Each number is 128 + 24 x the weight over its row's rms, rounded and kept within 0 to 255. Layers, rows and columns count from 0. Numbers have three digits each. The size before them is the row's rms in percent of the matrix's.

# layer 3 MLP down (transposed), 896x224, rms 0.0645, rows 479-499, columns 0-223
097:155132093165151116098148135157148126165113121113115102115139125130117165133104119105132094162152138142146137094112118132115122116102106096178122119101105138137123148106112116142178139155145110182121116156107134138126106121141091136152178087121149157104146116135143157112100114135085113119098122113100126150158096075111130113175111101132157137137124129121103130112156101133089189130117151083150107120121058136082127148068120147097143139099112160131123136098133138150112129106116123138144149119135112153142128100139101125138137144083120150114157148163137072127206132122119146105134153143087138077160119114110076121129137180133144117116126093166149108124147125127110164164161
101:134125118098114120139136108074122099109116135150128184114111110146105133104128120131120150168116116139155150125112143159119121128131112133112128136111154150151132145142100138087106055139109130149088113155131175154141135135137167085153145147146147132102147131154161119143117122098108174137136064135086122121156134152119106152108118091124136136105105123135132127130139128077108144133110169091130144113135112162094123091144132151156085079104114119140143148114147125125131111123095129171155148147136108106155168129127121097083143137143121156155146123092106170091169122089123144129118142108119137140135175110141109185124076125120115105154102119228124104116097129081117139158098
091:100119096143174092154135130174105123133129140144178103171114116135115112148136174143081143131108080103077079117091123127098077167125113076175119130129166127117108127125080144137101116137124123087136123114122133126134129097122126135084127129150173116122102161108152082119114114138126102097116083070127122103093133116130079117143136144159147102153126102093156115117112135148116144123108115136085139137160140148094139130166125153149136133080126089140141169120156155111144148168107156137131103145183122126141112118125139095092119128120129133112119090149090100107161142129135129124107141139129168160118094126108130124091131103144057132118117160166161116113105141141119131135136
089:118138138106086135104156140098139128128148159151138122148124137142108126123109125133155121105090172143101111121104138161136167169130137150092141149140127165173118162091130130161125122127091148112150183096105110127131148099102119141100102133109126100155091131140126148138171102133118168135111132111156145122118127124091132152147167142126143118137102112174126100137146100167144180137099122150072141093098122141110149152130133121101158147130163142117130104150092090131149177188120160128105132077105137118140150141109124147106123148100146169096143146118135113111117132128146177127117131142116129154150095106092144116120100144143127197141137147125124096147174155190158161199136
108:112140168117135144106156105117125109109126145155146151112107140148111115145121151153149130147119091122106068156114131102089131156138093128150105137148148157145086128118113107151138149107082156158081120131121146146083138102137121092141117125136119132118111109140113150102132163087120111091092087096131119130122141148131111148085160138157114167109149110153142102132111135069158154163132138127106077121137148106129110162105162101065120183115125121134119120197111099110089146130151136086091107132128144143118135120129125151133143119115123117152105116185139109081154160145152097165110104134134147139147197145119108104084134159138133145105094137117117114132109091169128147179141
099:114117155102142130116147118081101115132114111142111141138165141159146146138083119122097116145138064108124152146131165117112154136125118121128072107149151173132167141105098127113126171117106104133146080146132127129130186107159088116115122123113138160111099099112151127119136165162130138119155129119171093113156115147158146115149130150135108155155182095139141132135137136150103154098169126106125130087104132108109127153127115088095128114119139165134136160137143158167129109125099167105199112086131160132152100125150143141099121114090116107131118106126125091130145133101103162124127109186164140156113175115106120067146131095132102135137090103161160090094119127155153135168139
102:111162140085136127144121134120157114139144122098107122132125092139117122070164144121172108114124136147123107116148113126098145122188106141120101134123131123163136098118116133127099159127090128137148086119134120104139096166149162085113125096187172120149121152192106133102098101118147149092136162060091085106125109103148133132127176149160142194108139154095139113138133133131132081111104130100087087119147144119152145114145167129148136103155121104189143086163153102123144104095143119140143114148184114103142138086137099108145137106162107138142153108122095135130126166118130128147158142150153105161136135132141125145132156110145105131117080132155122139143125107127122155129097
096:116126135118098092135137131172128144142135161134115121108124135133136103150077140110149116111142144117159105116072132155159168158155159083118124117175144147140115110145154156170178113153138160164134153139119143106152118142117103131128109134100186149153173148114094145140147067114157162121130132143115094104132141171143057131151087114122135083144149138149123107160135114103108147126135100133123139147104167081154115150101139114104153089143129164116083158159140152140140116155101177140147158144133096129149090145124151130114144099133085116124146160109131160144125136103095134092149089138131123114127132139108081140149157127136146156082153111140140092091110099124136097105155
095:131118102138143128159105131117126160167093114112117157129119105118108097142139110149134160114114107142141070101149149121093201146143080119087118133156114137124076122150125109156103187137094103108129109173153179148100121159114117139128151149154169166115124146102104140146111122100159100128127120106094165112135147152118079133161134110113109132104107102115122135102114158117103092123114150180120085137149104143123115160076112107164106159138120158137158110155111087114073153106137122123084133135134162098120140184131140123120161144109146167158131141127131138102122076120148124128124156130111148107133118117141165137114109185122131159167116156120117117102119127155138094100137
103:140113076150119138121142094146124157137127094124132141103041098138168135095158139174118168134151123128136158169143159114152155135120132148135130111112086124137122179139125126146152138126105143146110149118100140099139112123127149133129145171189106136102125073149137099121097105129138108124101146109131150122145124147089127134140118144124094098141133130085129153129132112144183131136102145133152084159117134146107105174139142164151102098197114135125140170132100172137103122105148107105073138179089110136128119133152159120106166113103153161107133135109134084116140134104162085195121134095159143133131135111116118104082141145108150127114142153129119130121124128145128075136143
088:145131145172120152136131103133178109149136161095121166113128132091139145142158141103104110180085136164147126141174097128122102099110125153093159125132105112125111127107107130119109119108132143075154149132120116102116113126086112161150162134166112135141156105115125142109085120106138131089161130157140127115096115096131152120119158171105119135111123147110135125166098150107113124112145107154135145125142136156115121155086121146183139111120171134117144146121111119121124119119180170165144151170133136120145129188162093103140159118090122102146147152144113087165154131165073139139149106166076098074112111106155104166148149131148184150117120116131113141104098107112134116082118
101:110131115173149145122125113165120127120118191118151189102112108104060145162151128123107154111138165134124108129141107123152140127126094107157149157138172116159092137127139138144147139131129079130128130115101103129134090143103102136111068113114137151113112111125189147165108154101126145177128122133109120097119101121109138109140128142120134121134139160152169141123123168107119098182166074147151141132133151126165134119127144170083128160136106098141116148126100123154094140150095108098115130120105145133146062163096111139103109155150091169092143116112116119128123137111137125123076143124127162154163148166136101110095119144155100135119160173111167105124133117116106129091098
105:164099145063133150134139146126148134102130136121105119122100141117114110107136147107141109066138190098197155116142081154134117137170134122110111109134120090126163102129130116095117145137103088154118148152130152149157117122136158168120095120129150146138123121119140146116155114139141152071125150102165136121077121160146115123159126150128153117118120130134064083147132141101150104115130083120181142186125125144151086111127133138134146105128119123114115145123131133123113160142128157092125158100120156140138100156178151123160139112100179146125139125133150085113136166152142109093090137139108144134097145138122152111156108174127136109109159097114106098113123148073146162077122
093:142078113120159153135080136179121102128145134094124137096116172112112144158152171154142124148106120138129110133148141105115123136151123151120093143083131106119132109138118138160135131110134104107091107116143157111099066124103110144115135132204149178107149116135064126125144162090166140176150127181132137122124124094132138086159166152148133118153126082153129147110125131117143113132106104158143116168121098088137186118130183154147092115114167133111161124157131167121110116147137144114130144170141103146139156134082148140122121169109113144073174108107125093141156095112107111136110141128135129132127124135141112119120110145146137092111121098097140090161159112137126125096107
103:138149135122100145177098143102135131137129106104169114137130099133113157109132128115126155129118135131088121119162123175143149152131107089146115142134112115099098117132089123116099211109159162128138109159158157167122055142142108127155132132179164101154192129116133162153139093141102128107111158169158137139130113136058113098132159126102143119126118102132131120157132134086099127106147139115137134104111111178151118170137126154126162123147133131148111124106122065102161108140151153178129133174165139106141149159178103101119127124102159096079131106094094130110105112137126130118136155142150120155140160125124128115132131112118164145109138116123123160166138086129142141120113
099:132162121094156132151092119116132142121128118098134103147131151127152143146162063106116130136110139126092135127156151123091103098089160134104149105104140123125116081142100119138096139097109184152135167126114116125175129153127173147167150155140106139123121146134121112120142135141110121146117142173173153160173117115075113138127118066093135128119173135102132138141110128125113071120142165134118098140166175133158163141098113094086168103124154119090112124144098086144144136128139073123126128131149133134132178124124128116116129133105133060153111153134082115130118164155145136070152105134148117114134110160139124107126128124064093146101125101104142149135126112152146112095116
093:111125123138106098097099161133112119123175153172144146113141119137062127129144108125138165090124123113152123079099122157137127126085126129101151112139139092127138135145107139158168126155117127108118130144142132140109139083148129064111151131145108131090109129172078092100171112137100086146099114122130106109144135129132111130124128120148157114085123137168156088133148151160123147091122106151142140145091154126138134088136139085113151189140112153111126157112122128154133095118101096117150088133127139099103101147132133124155120149109136139206120132125156122075111144133098085093085117100092160173118168164110121116160136089133134078122128107146123176133133115140145152122129
101:133114164093149137150134116114200112118125130100132125091134135126113080113162097116123157163099114115111172152134145138124112112134108114125138110090129162114140136158101129172142141101108096118119123155100117154134119109141115187152153111120133113098073072141155109107111091143128099123116145099155136142093173108138139103151118127159119105119180116147187149127107147120114155142154126135174163144125126146115112104135143129142150083122151135135106127117127095117132132146124071159118129128140096107156100071160149114147139145126107173076153153072108127143193134137144121113126178107123100133150157160130122155145111096112126083156139134116128150137144144098121131107176
099:110167154113104138148114097106131145130195146139109109128108110130115158114116116142146111139143147147075125089098132106108130132118138143120145145128151091120173131123105113160130086123123115117115113113114162103140126110081109192115152122134118131169118103142123178150104120151142127119157110148126090154118112107122154120147120129137142129137078104160123171149126153149119106131141112137090164090177128154170144164153127102141124136105153150120110121177135147128109134145144165137139146129107175091081101129118124145109090125143144101146091152147133134097112121149190157111125105114161157124163119101102094121178112166110073131126121099063124087125145180114116096148104
098:122102112106142121122161156193128109139139125168163138105082120159105133122096165103128123121143146104068113139138130152087164122126136130159103130150113136133102125148163060122092124116105169112129161108140170115118154144105103114135104128109107098121134102116101167129120191110098107112104157105121135094157114110111127194150141113135120177130146155144167110136135159099099137115102168070117146125147092102137147200157135136127119150129142117119105130145119119170150100150114154133129160122120123163166117077130130130126145147121154141081083137149090142118091151113173117158110126101135145150123108082136124137137113104126148115127142156134116120133158113136124163159143
098:117159110171112128161103080100134084114111122119146118150138141134088099103113154158127118131145125163170119108102106132129106130147120072166147119128116130140147101121129111157167086140158168115122121146100159140105135155138082108125141135109128169112115116130171158189103135082100091138101130131152089143077138112125138127131107151130099092165097153139166139107113128140146143103106128129131170115102161132104093149128128117117198139158112160140121182151146117153117095108143148107094112090144196149139112143146152115132145094134116091134141124115181148143097155102075138120124132099115092134123111152107107135122113110132128167124168112095120162136112100131119142103134
# layer 3 MLP gate, 896x224, rms 0.0699, rows 480-500, columns 0-223
100:117109150145164123132134105141132106118113069141102057115104140132138081166096131099127128106091143094104082128129126146151111134129113132133116144135121148113151112125151108148104155119184101143143120111116081178093126127110113142113079129113129096140125121141128143140155063151137093093130147138106116135131096146106173109158095187144136105141097134095114165149129129154116171128144146150154172138147147169138138119092122130110155206157130153118150133131129112146158129140121193121094122127113160144120143128154095112162141113125128126110154166162147099098149127128122126159136144134126139122137088098103131103096108135118126144156135160073145123124119089130117139172177
103:159100128134102149126110136117159144166135155113117113103096115137148126123149097102127097124115134161100105131138140117137197105136158155147119120146108090155161111089145086103095139079135108192134140141073157126123123166123133165144131104126125152142149113196148141145170124120176114144139130155111150117167122132112166100089116134136133133100129091148147117115108116073133143084144142134179163081100134112165116107107103116133100146161172136115122103127120124139116101122150126107124125121091132105105200133140132129154129120132127099138132169084114142150093130146124163121149114079129097141154141153131091173184132126106169128153113120111142143161130133138127108109136
091:172114160114127185124131089157115144117081132087152133123120098169160113199141125113102157159128127152139143127120090134170143090148144087129118103178118168127141130128121149072127128119141154148078096159091157172120140133126127128111123128158144109139176133140167125093117098096141099100156092158091145107164143109119138111133116136117111134174114141122088152114143134122129102110159134165137115131130100130128137121128128139127116123147103134137128172147124126107143111088077153138129108135172161136113091169127161126176112117152094159190143155123146111150090132147144079142135069146098129158140142123134144131133166135130142122098136115134147119090099106096127115112118
102:103128147105085116142120159106104079103121084114127150119155179200123128113098093127124145075146119121091141119088145143136172137149122140165156129148157143120127148142131163117115113137110113137143098158161151107152138114137131093108102121063101111141145146089130106116139143098145075156143111148111112104129118142109144107129138137175122171131136108137125118096123156184163144143151119117099150116127123122095129108137154130120121129105121192153138121169131081083110147139128172105132116115098107155110177103096142164151138136106136148157135079103117095074107094128191118130111149119093132118111119125151134104151111117142145118112151122114109087121114099162131143142142
103:140140120163159135104096138154148138169132121117162098123111129096102108101152140125153107146115135129147126088137118140071102138127147142124145158125097075126096120143156122122108136102162127130107171107133118099105098140104147134136097176143135113103142114117124140112130115076174124126127156146115156126109125117111149139145119130146114110171110166133118113131149168102133090099127151107141127130128150125166128115125141143144122109143113122124120154117115093075152144142125129149072061168193098112070166135095113114131146154139111131163130130138103125101114159123141088119120113090104095152117147167170124195117168135134147151148117113111125170130128156157149137060069
102:094134144144130139126143105109114146115069131126132143119164135149140116179129103128097148118150121127127126145175106149166146136073150076114115098108104158109137157162133108147114138124171142129126124144116122141142120078111087142115145133099096135143137133091164101110108131133158136142166105170149133140166144153115100149147106118098151066134104150148139163148112118147138193090122141132147174129123101158082174177108129104138150171138115142100133172086143141124108131126111098118118113102101098143111130147123106135103117118085122125175118122082164118152067116126110105116103104101102165120134104149133136078152123115102109133150133122085128117111106154176125097133146
097:098120146109091104131133130124121115140127175190119155133146174092078122143115097074118116137116117144117121143119134103136133084077134110127125188107173094126189118180106148137144140174152146116135115121141167112130130126174131131123129151090144114118135131101124088102188141119147184147153142129116112134160117163112103121137122113180135098146158134165141113119123173166114125122087153151127129118124155129126135133157140141120133140134117147131146096153111072110165151099124101116135097149116122145103150133101149108093118127124169142125143099171139081120100083145165158103159165130112150107111118150131129110131123115123123112135167094129120071096129110129175118133129
100:140103132121089133168136162114130144089121118122119145130132088073094114159139096090101141120129089128124102124170124149097133118160111104112132117132122137078116084166109136126111152143144131135069115163185181141130133135147092150117165171121154126119122160141102150118102119143092117143095087128146136097150096147140113109122150144162141158120128102135115153137127146148140152158140126134090122127170134159109139186133121133133143152137115129156165136114165106130136095120140135151092128130102126120148113155129089145099150166138211150149132125126113162154178090156108132141080163115161155117093149123153131077144112148113151187147131135132113154129137144154151122145107
105:133136108188125094175142109139146082101163127134156126134128130098142140139158126147119171099131143161112180150126142141109124097089099069095119156081110108152125153136134142131121122134151108146136184145133166143149163126103158101155108176127159124143121103183100144079095106111141114126104153148138167140120131108109124093144129153100105129147107145118156141142158139153136093102086103158149084188106175106087115144149132136148115133124128138154099158126138158110130095130167141111106148119143127119150134110133173113126124139160151153134127137103126084114124127161162111129098141133159190114116155119125126109109143145167107166110129121171087173142130117121129107147120
111:155109123148134145117144113126141124162134167095101133122123103115149164128140138124134107180086134175155117160163133120122138137107105143111130096119104119133115109116162081119081137093159134127141124119119130143120117117137105152126135132150117134151169116127178158111101119108123144148121137169126118142111145092123115126113139151082117127090096104120119111161097110127107116126143101154123162158149161162126140133068112146153104121145187122134149158099119127104132129104162144183140167143147150105127155189159092147117167109093132106136136183129119163157177160119072170136144110158078080159147146137120104188151141100119142165135139135112085140094125131127152137097112
098:160101168126067149105118133165156118116146085103110087118147138163165135138159138112171093146142107142151163115130127080116140121122133113141143118132096123105158115098148145112123120107152127148165164126146110120125137114137140145173123093165151178105158174106144116154104099119125124089161115132176134099113117115102145126153112151098142109122104136115092121158117097104145129103132103143121110168106123155134130142112147127148115108117165139099150109137128110113147129134175125149179116123162135174135158125167153157142121144121127085118112133164155168161134129144142118117142172130147129147121119094129127153099119128124162164071046143140124153161065164085122147127121
100:129093087124120126114123152148146152121116098149101141116124173102136113076121143160164162111163161133175134144156131104117134141119130086120101105100112122083149129143107139114111143134103094108131153149174146169112141137118116132115135108142148108093123126089126126114139127157128123121120133141096076146093136139125110128161119164121167120102124132111106098111148162131128107146165077108162114146109121134105113146089151114140169122111154099125146091135107093133158119174114136137095159143136148112168074129198163117129149150098182119112106107147141151107149145127117104073128151124064087127120121137110125109147149169095101106117161122148074142100185138112128119106122
094:127093127107145148103115157158146097142120068088128160153109068113111146136162142191147139118123128149122133160109138101117114172157143144134127153104115116095147114105155156109075126129097139091108120087159165123128101129157151107091092167165144176139077112094086191147084110142150178146150120168106119126144162125114141102115136110081098115125085111134099120118090164104116101127124147165164094113114104142133155122104112139129113116105132127097147095136150109112130131135111137139136124163126117113114134114156147101144121154119176110072158096138143147132113141118105152140101099119131120163141112127152107136078119122130113116120097141092140123161134159147133117138115
097:129127109119159122174141129107112109152127141140063111119152158114159109123138107165106134128115135132150131126142147140100141149160119102081139121112159162149167145161117100162148120185124131076129156083162130113110104148099152124110124108070139132068051169112164119093122177113135137145132132092129134122100111162181144132124095133124147113100138156125142101121127128120189131154076099118145111140104130117117112109141141131096112150148076116086157144191149136121103153129126114099118135143107133134106081136112149082108151104110126155145115156143129113120129127111105148157124106090102124101147126137160144083113132140158097109168149154116131115115137127150153118147129
101:136153107124136107143103118121138129116122131108159114159078122115118163135160124107148147135107124133135126122157119107100138089083154118162125167126131096131093087088136104135135093095130110137157134139083085139153130131135121148164117166171110124124159149146123108103160107149062139195166143150170125136166177112082134129098143087083130123123146166109168121118131108115145113099122142103133140115183157146134159152139141088096152117120115157091100140135101136124158138106145110147162174069180161141159142107115110150143120134105137073090104134125108127140126122167162123086107124145147134142154138129130100130123130129082115111112110105138147118140113144145137136084094
097:137126121147167112129124099137159142146109124078118094130121095131152126152116135059114112127140111180100150109145149133149148118138147130141088152150106137115094125078155120099109138089150099152104133146116142136130152163095114174135110133112147156144149130092168167147126155126132132136146132115119108143147115166097150124106130138113095181151126120077145164115114115143099144135141165129129127127160104155146130180082103135116090129096124152139144136136120151113149160155153163133140145122126152156089156115111086117112138106144112127079136129089118164176130105132125166161177111135177124151136104099160105156099123145134188140177080167140108139109111167112114107144148
098:138180128126101135112127116140086151137147133129135143172099187132126090131076116122113111090111164138131094165103151115110103161093119106139126146122144119105105139134167175121136119111078148151136153131119145171087105119104119108055104092109173151143119161126104157113108147113093102114123114138129118079124135139129111097130072152143129124125131192152114159145152091154158113149141150140121137105126080145128126165126125109137126115141123117141164138096109102116150113121123151107133109095097165142082127182161130126117163088128157119069161116118184126138116144131133140127136139122149124124173095102130137112095130165121130181147129146123121133132116081130121139131096
098:154182149134121102138123115105107161143165155127111131112104137105110185111120138130126123178119109114130136141137157109118146095173145133111146085146139110124109164143130095165105153108136166093109129115102143103146128135140099130126149128121113116134115153132124161095118128092098128087148141160172127131142131134179117131152165101096127135162093104172137143154158145131135131156126141157141154127114119139139108144116094108055101115116140160137120143152137113153160122104131107168102107112096144088105097111124163122086136130123118091101103151118148129127146075139122115116123136086132117140183149083156098131153137142084079116125102110103156133130118108096084064136060
109:143171138170135148157120123123140140080117134082118106163108144099135120133122167120107139113142155131114159164126103143140141114100138129104136146114118126124159139147139158150141108170131105136098104164102091167130150127164092148119127138121108129126122135103162120086098128127156117130101126180105144135131131143135095092128099142160150126131149133093090148153104076174131123145160114165086138134139114149126123168108110102128167132108098180135084168057124133149122113166114101110125122109141115094100122141197143138094140105130100170163174110087216142122154116134122151090155158142118145111127112151151152122126138130111124125137108134135108110110113135105146084144110
093:135048129139149168106150102112128140142132152176118136114145134135121135122161142124125118134130150131129120130161141159126094118072099152138108143156100082125152129129114113142140137130145100154141132125149111108143121181122092077109118139160088113155122145119116159139134138118190137110153136128154124089135167121151124149134145131142098162122149108184143073159085154150111180159140093116150123115142155152127115106138110142131093156126162097126159061160136102151105154080168145173135174120137122077130120146095118155144102177107183131108120123148112129122118138159146101134127146139114103165116120099134138125144179125128135134087133162131100145141132117139157162134118
097:124078139130123098155126170126127116160131123139110145073130132144160121174136043134109193150138163116126093121141136108182108135117141103136129170114138175071186125132086168151092094158130102121093114145149162084139096132134151159117158105088165109156100138140153109120136153148155129137129148142145148087137106110122138117134145140134136116153089136099137175136148186133163133133133149153163134115153153103151140149149147087119130158087127140169117140113152135125138159149129108101160136125126088148108129134120145116098151147137144103128138145122141101102136089135135140109133113119142092119129085103142112094126125127125127152173126158151103143082122149102141164139129
# layer 3 MLP up, 896x224, rms 0.0667, rows 480-500, columns 0-223
100:131132104163132129124149124174147177133101102141130112156135136069111148156131132095076101108089130116129116164161128109148160145138130102123095127135110077123107101146173096131139146118147128119119125115158071137134128146140081174148111124079102115145104122115097110137094118155171108140106161148151135140136141141111141136169089139101090104115132160150122115134140135096123137161130060137143125163137116121117151181119124141096146114149163110164117121113114118122113121153183135098128098137126122134133125143158140179151119147095182093158143112106126119144121126170116131097134106136130111148116149126115184093130191152124144113096178116076135161131151118153142119097133
104:114138146119109081088122139116156163143123132129095151069141119134166128088156077109145126121109142174122158147140179132165179106107148175113142110125126131139125158134141129103124165102123143183105137136140107121126105127127155106153140103050100141132148117133117172160151125100145133166128195166124123172128147160123145155085114083108142132095112160148115129132138136144165159107199136127138147097126135121153124122109122123115126103171124125079163106151133094167126126132150128155127128133070132139112144135153122121127092121124103117136151147100161137177129116135126149145145144111144127124128169125149100141155119138094192130128159095095108134138135123146151109112140
090:116148093148142129152101076160136142095128104113092130103128148122114123081135145124103107154148096086185154114135128077111128106131128126140117128131121127123148083118144117130118118119134132160125099152152134077114118173129125130144176109151095122107158114087126133138053136134139090128138134106108146112115122119123114121100099126152150136097141120140130097125114159102159128146148133098157112178157145092135132125111139138129097114126110123172146153128158138110123058098107103156190136125144153126101151156117122113157110101169103100126113130088129170105097134133118081146129101092132091145105139148143081150147116087093104088100111096128140153131099098075139129101085
105:127098128136120121098185132137135150075132127129116108052104120123145082155108102125144127130139124123166030151118115135130150135080130117113101094147137123158130109146109121156131121151110114189094111153116102129107097116146111152097130141105142109146094137181092136108140099138092138124128118112160170151128129114138147141135133125127118115154128108165123150106162124051104153076111127155124086117139138141127125122073142135101110169149080093116092154119133142128136094107120112097115155118137144114113110089117113123111122106110144114140157111180140113135090127169083107113120104106125105105108166142118146129142137152121121168109093108141135153094102133146131111126094
102:146143100198105146106135145156146156135126151094134117108072110125097112142158116116141111123143191140131105095145150159146140118128172158139158194122137091131092110130142115120116109132139126146128186113111147131076083136102137122118147117125093107126168138148112134156115110042139146135138092113115165155110130086101112119110123119161136110124122121141133130132124091129137146152060145148143130148133129159151142073109136165151168123149117089121138112115107106126137164142135106159112127153159111124112106119098132113152113107169138129129101142116138174144149134187120138114134138111066136135149133152135158169128141121100136137120121114136136175164137117132101077099129
099:134110132150118139134119115101099135126153128146134112106084086132124154148175120117098156101151134078099181152123144119146116158086097120131109080131118129145096139110160080126127118098121112144135138149093120129118095092110124164107123133096148171117164138122109113126135107122112141177156104154142125124110163115060104155139071119110107102180095118154172118141128144106147133079133122134134116089093089129096147144089131135156174203135137137098107124131129139154146150104154154152118134133170162119131126147143144147139129126100148135126115151127120086069117123157122150137152124149100141151162117123105141152126151134135079149119126177068133104141137117146130126118170
096:128121131138137118094117100150162110109090147140078143145156159100105106135084161128150127147136132173138110131150153116113122104105162105131142138142135099116136136129149147186128137100143180163093104145131137127135149134154144160125110135088180147143138142128101127129177109130120155151165127135140084131145093126096080089123088077153153097146116118159095085123176158148090133134096141139108137133121158104126117153103140144092124150128156145169111139118123086163183129160110135129175133136117114151123129150094172133120120103105141153154153115099163152140147133104096128099132153148116128128095134187112115114160177121153170152153171083142119131107120111117112107104139
097:150182117119092121159135137129089120129164155109105109117170098155121117112115176116116099148141130133110175157083136099186104173138123110132127117099176122151127156106108130092134096144114151153161139089084138116125107153145146098107131116124129127122129095103163148101138156110122079136119119130114093141086135162161177110107109141146112103184092147110149149106139124115121171127161116131174144132095140100143133085122122124154142147139129099118146132128104136114109150122113130114169134114169106161116137117082131117147111153132126103096128132104129101128132130110130143163111149103115124118134161121183120155118107050107114110141104150141160138140148127099176135201153
104:092165137117119124083103133141095126184106169122119100158166126156092130138075145087081094127141151131135124098106120128121074164171096152145105166108137115129172134102154107132149119150114102153135137126127096147147097156138116134148176116130140133145126150120110113151119154115122112155116086080096168136130157095148117147138138134121157104094094141123154094126111144135121131134121135072129160082101146109141115140149137163122137135118125122133171100121094117126113132165115093078120115076162116168095103136136103151154161132112109103130092123138154136159152163112129144160110182126090076109102138146124152120110130128094140128144144138131128112169114121115192140130145
109:085096089108137143153148169115087144128141113152114117168122141143122124116141112167136125114135116135131144113107148123146144155136111125147100120120182155148131109168152135143140141164136114174110111126141126171135115123173117100125092142106146136111096151156115126108162114143110150150099126110111119157187153175160099124160101076159134121131123113140143121091160107151139172105131152137097138160115126113121143112182124092076124142145110128123099141101151126126153133124089089105130125102075101113120138086078171167124127145134137131099111131090161152094126089111121107112095145088163148117154154137094156091112095119111065109131145146109118099154165128142126146176132
102:155125124065122151109113139092172159103128087144103095143144139124164111118098087091164111135125097157135137162140134127104104122103144154085115110138104123091157092151135103104145112112149164138091157137137150131117152126164143167151177154147128132114164166109110096111168098140123110039135119136133113116125169129145148153111106112155109155146118096142095135130103116150135173062122162116129125140122125136116122144126139109152104101133174118085155139121139101123119129089143142156141164143124131110133175112173127116127141106151168102170129118122133141127135099101150122158171143119118105123081135128140144157174121107111156145105106093141087121144102124143166116155138
100:104130127126137130105125145130127132151130143147141139129154077165120137173110168141127140112126053160164109054122108112148153111152121123143103135116133128146094116156120159152143135143143105134135149134145107087108135102144105110122146091150101142172122122119077108131147126130129134198148113102156128119174132133163139160102123099156132184160124104134164140086117141149133164141095169141098085121128140141127162142117140140138154141103106184137157086128087103106140111092136140143086110131131111130159123077097146112157146140090154110138106130151142138124127103094139116167137133116129115110171122151140124099123149095103119131129157183128153161087132101186156101128122
094:108148151143129122120151119081095179159106147141162091182142093132162115096134148097098112108119130156124188107104127129136137097152127138127144117169122140142132145100127164114151129091180140147175129133135077130149151153149139149104140156094138081125143157114171108111142119181137107088121122108134133123096092131129137149095113113154113133120107125084152125125121119163147141111138109080086141068099143160099082113133125095141169099113116146142094177104181099116147140098120135125103134153115148127103114117147112123108121092137134130181095128145129129115108164163146135118143133085166089109121135139127111163105097172151124133123093129136110165128125109127131157129148
106:161173113116148129151125165066128124129145162124133143158115144138083150149152154113134164127132130133126113104141148124126144128138102155122077122147170104106130141142090117144096164146137078115136112130172155126098063121134110126152139122150118119124116139114143094148164128138106121139129148191131143136142132105153166079065109161119143091108131088105107174138112077147152133116131107111146146131164139159127133176105118180123129117131127078141128126127098090101144148133147152125110121136126136126092107143159147070145141103128151139121116160096143153115130144175148120142143175123170091135172142100102082130160096129119141159099151169095121128127118104140138140158105
100:126080148154077134130153130169108117125146101112157159105103138143100142106102154162170102125137137116163131127102090105163162132149104103164087139123131137117128171118161111135141084154142106081133073104145126151112153093147089137099091122133143088150131107106144115114105137117140161160099140085129100103100154156159147105150095137120118133116100154134131113150157117138138166146123118127137148137092096155135146145157144143158107116098102162135140115103173122104118117130146172133137149095085104099125108100153118159105078125128136194088167112119167130134140109129122130164142147165112158133105138084106154133138120132187150095145108138143115088138117139116109163147140
103:136159123112135163129128124124088149147084108121105136150131125126215155128105113125149116169137147131136156168153129097111140149150143142153104106130115118156129138113150111075126124116161080142149139102122101104139107126115165197164134112157143177147148087113161137121100144118160174154088189129082171148133114119131142126111137108122127144144124109155116187132115126099147127126112153107132146113172118153067138133109111161111125096133116098127139118172110134111142187124145127141125164127137154128147132129134091124105142087127103100108105112112112151166130142149137155129124112125153081142141082138146107107132139152115114167161107132082133147093163160144111087137130
097:148110114171130097090136128149109147133159136097157180132093080102191156118106162148120130155086123137110097107158139136122111140118131150081133115154116134112123128147135161135114146106139124151157177103128159115145123146114148140160176150116118138167135133169143204123116163118116129117128174125124131130160146115115139101168144140103128118128119104111108127140151160165108131135151109133130122148112137164105177105139069186173137156124130086128135120112152164155135188160139138120135113143154103131123133137137117151142122111170149067123116096118160121123097176131132085083110123103124134140132116175116127109116132132149145167139135099148101135152136171102109133132087
096:133103146150155118110125129160103118125093165108152134142154155125126138143088130122144119146146119115185164155104105181182123136120111090120134122122107149121091157126163148070112120133154134127144134133142137117124117167149104069134123144088101091146172162114130105101147148089096148132099131105114125104160154136117104134117140111155123111083175114106137102106108131121114161150072112114135143137074153132089096101111121156088121144128100149120102162128131138145127129117137081120135104113132121145168136129181111151153164138121127137117158102124145127145144123125109113138124152137063103134125164107110171125075138088148183119131156154166113150149090079112163131128142
104:143105104170154184159092133124207101134082120101149123123101132132147139123126104132121090142090121130141097121159135141122120132149154097110133136118114124116126141150148098093111123138129084120112123157096090158131142119109036151095163136139109152135110109147138147116166127151126083082122127161114106118130124147111088119123125144144141136116139145115110134158122108142152141149138168135157166142137151096098181126123111120176172181107129105131112146093116138093124120105113107095152161148166096140117114168132123090131140101108158141126132189127204116104108141096109117112130095149127122119093119151113129149145147089133142114117110127153158097158154113134123156125141
097:112112153100100113108194185183153159122148138123097169106097139106118159141150115115145112141131119077152140126135182118120154106118122144124101109111111159117108107112135095119125133140116109120108128105140132124165148119092153121154136089161142089113146147135097108119162102167141162110136151136126176114177138161137114112116140111135162143106201143136106121122124141087122098156150120104110119146175116118184174126160122169100103143097170104111141077111112111135100134110146123115154138141167119129136111098105104112139150139165123152140094092155095123115135115150150137146140145149164166128122140114141130151156127151105114108101109134142138124110118199118167089141114
107:084148110149133132162151130161106178135139104148085149117113178142134145092127158162146126095134137078163160143112084134124143132163092138106122111131128130161112129149108135149145098166093176139120133098132120153138148139125095106116107160158063141089129113151101138117114143115124135160110109101096096118097127144174124135136094117123131123157134127154092123145109100131140106127153087120096095142155087154163141116111097131132130124131084118153084129154160118102134106170124097113099104114148117110157112117087093104106125118120080170152125153106123133154125148135096132123151124134118177088123181171122180123094142156100126102156149109161126126127135147119101077133113